{"n_layer": 8, "n_head": 2, "n_kv_head": 2, "warmup_steps": 200, "final_lr_fraction": 0.0, "doc_mask": true, "train_tokens": 125500000}
Each number is 500 + 40 x the weight over the matrix's rms, rounded and kept within 0 to 999. Layers, rows and columns count from 0. Numbers have three digits each.

# layer 4 attention key, 128x128, rms 0.0858, rows 83-127, columns 0-31
571500488542500569468477508519489513482463480457498557438535522421494493494506489564451478482435
561532463467509518512538490494526502488544468511547432487499531516525552554486501462568499531478
529511552561516467456519508413539487484465534501487468448528526496510476559460494484494522539575
447526459404388488540512466466452414534546475515484495513427520576537494483581601455564496548533
485492468478527516488486493499519540445457539488536504544534498481492477507557541445546506479517
453522498498464465497476485531475506454508516516501525521488510477441460476454569447522468528546
502502524386489534559516477478478493501505537545509493583460528541529471501502511536508460471405
475484489513519509561486481456508533488491467508532497472479537504536492484509522451458521446543
553472488461448515521531497483442501514510490447479514535501530516559579551549523496487530516498
498432500498506477506500489511516512452481573499498496526489551549462457497496514471526471494505
489545503529585499518485561437484559489543541495589469531479525474482529459516486528477518514446
493568506477515532515493487461493509492492508532484515504492499450481522509500477505503472498547
452507460530529496536514557465481513472474494500417483529533500501473508484520484532495507525477
501490495501497481541553468481510511528452478446520483478529523470492473500455444455429488598441
500528518425435511503554479531508454526498512529493505453448487441517531540509458472526532550484
503495532519478499494542445461478473530473422555479529507530490493562501488466531467514504494561
498566495575512557471492476454515547540456541462532533494524493464460496468529472529494491542442
490493482463490460554538512513514487503507480502505511519535523501533447510452434513457465492502
513478487510519551440507542499489532491527508522452456537564529503511446516515450531508516433527
472510600483544445557487515495559464431507548471523542484535388483525536571474521482510544491583
515502469446501502447527461478519448461420535483492488506523475502483510552563497494548417542514
549483491524605458533478511505489513548514483468508470475480467484475523482519518483478449528524
440540460466525493547510494523460468547477489519451491497492542515511520531518528521524505496525
515507492512514498461564521481502546499516530537502467473475496547464507518468464470434509497524
543477488491545486490506559519511510458495546492477459532510565495472530466543464575539532450514
456513540439507499486504449445535475541535450490491439570443480566523535479545522453519535536502
518543505481511557485455506533510506536485477490526527556518505503511508532445478539491489450473
491498511524463527524488479490463447495498516557517458533516473490552470469513485568482527540532
476510514442513474517473474514513464528498451435500541483514462465516449510466480520531428498488
434439548470513453522476471495492531547511499559481566510492524470518504526497486427476459462477
479508535480543484528447445467504511489486519495513502524521510430483521495506502471483473540455
454495509489462513506467460422479448541520526506481503468483541547481555524495521508514464545539
496526511415555492476509517487535543445543550545449481486495562485546497494478500508490534579462
473503502456475539515587443509526485546471479562504500495484504500525529468472514479480505489465
528495463465497552530551431525460479483518448448486542519493512543512503500516457545574479516488
469517493382510436474485407470526508535586462511461541452474484539506500493518563471483530451539
548474548517524430523460523441473535494513476449528599517545500479478473480460502564454513515535
485532524480554506551506503508470516528523518478470483469534439533512500470473503501522588503516
543492515578554492487481542470539586462530557436503536516540544488483477429466446566455538483488
498516529568558513497480492514515506451548535530540469515527544461480518493471464501498466480514
437484491514478509525528490429461505515469543504526457469507485535546507520516523529580443507511
526440488485481516520493494468485487513451467473470490456470474490554491481570521517499546495492
471517487454516509481457470473520512430513458493527446489507487491457497501540427522498503537487
483430529520573516532538508515516513446492535512552498495577481480517475491479494496486506482538
515468477472523490551466499461585519503495544475534532512504502423503482462438519490456457462495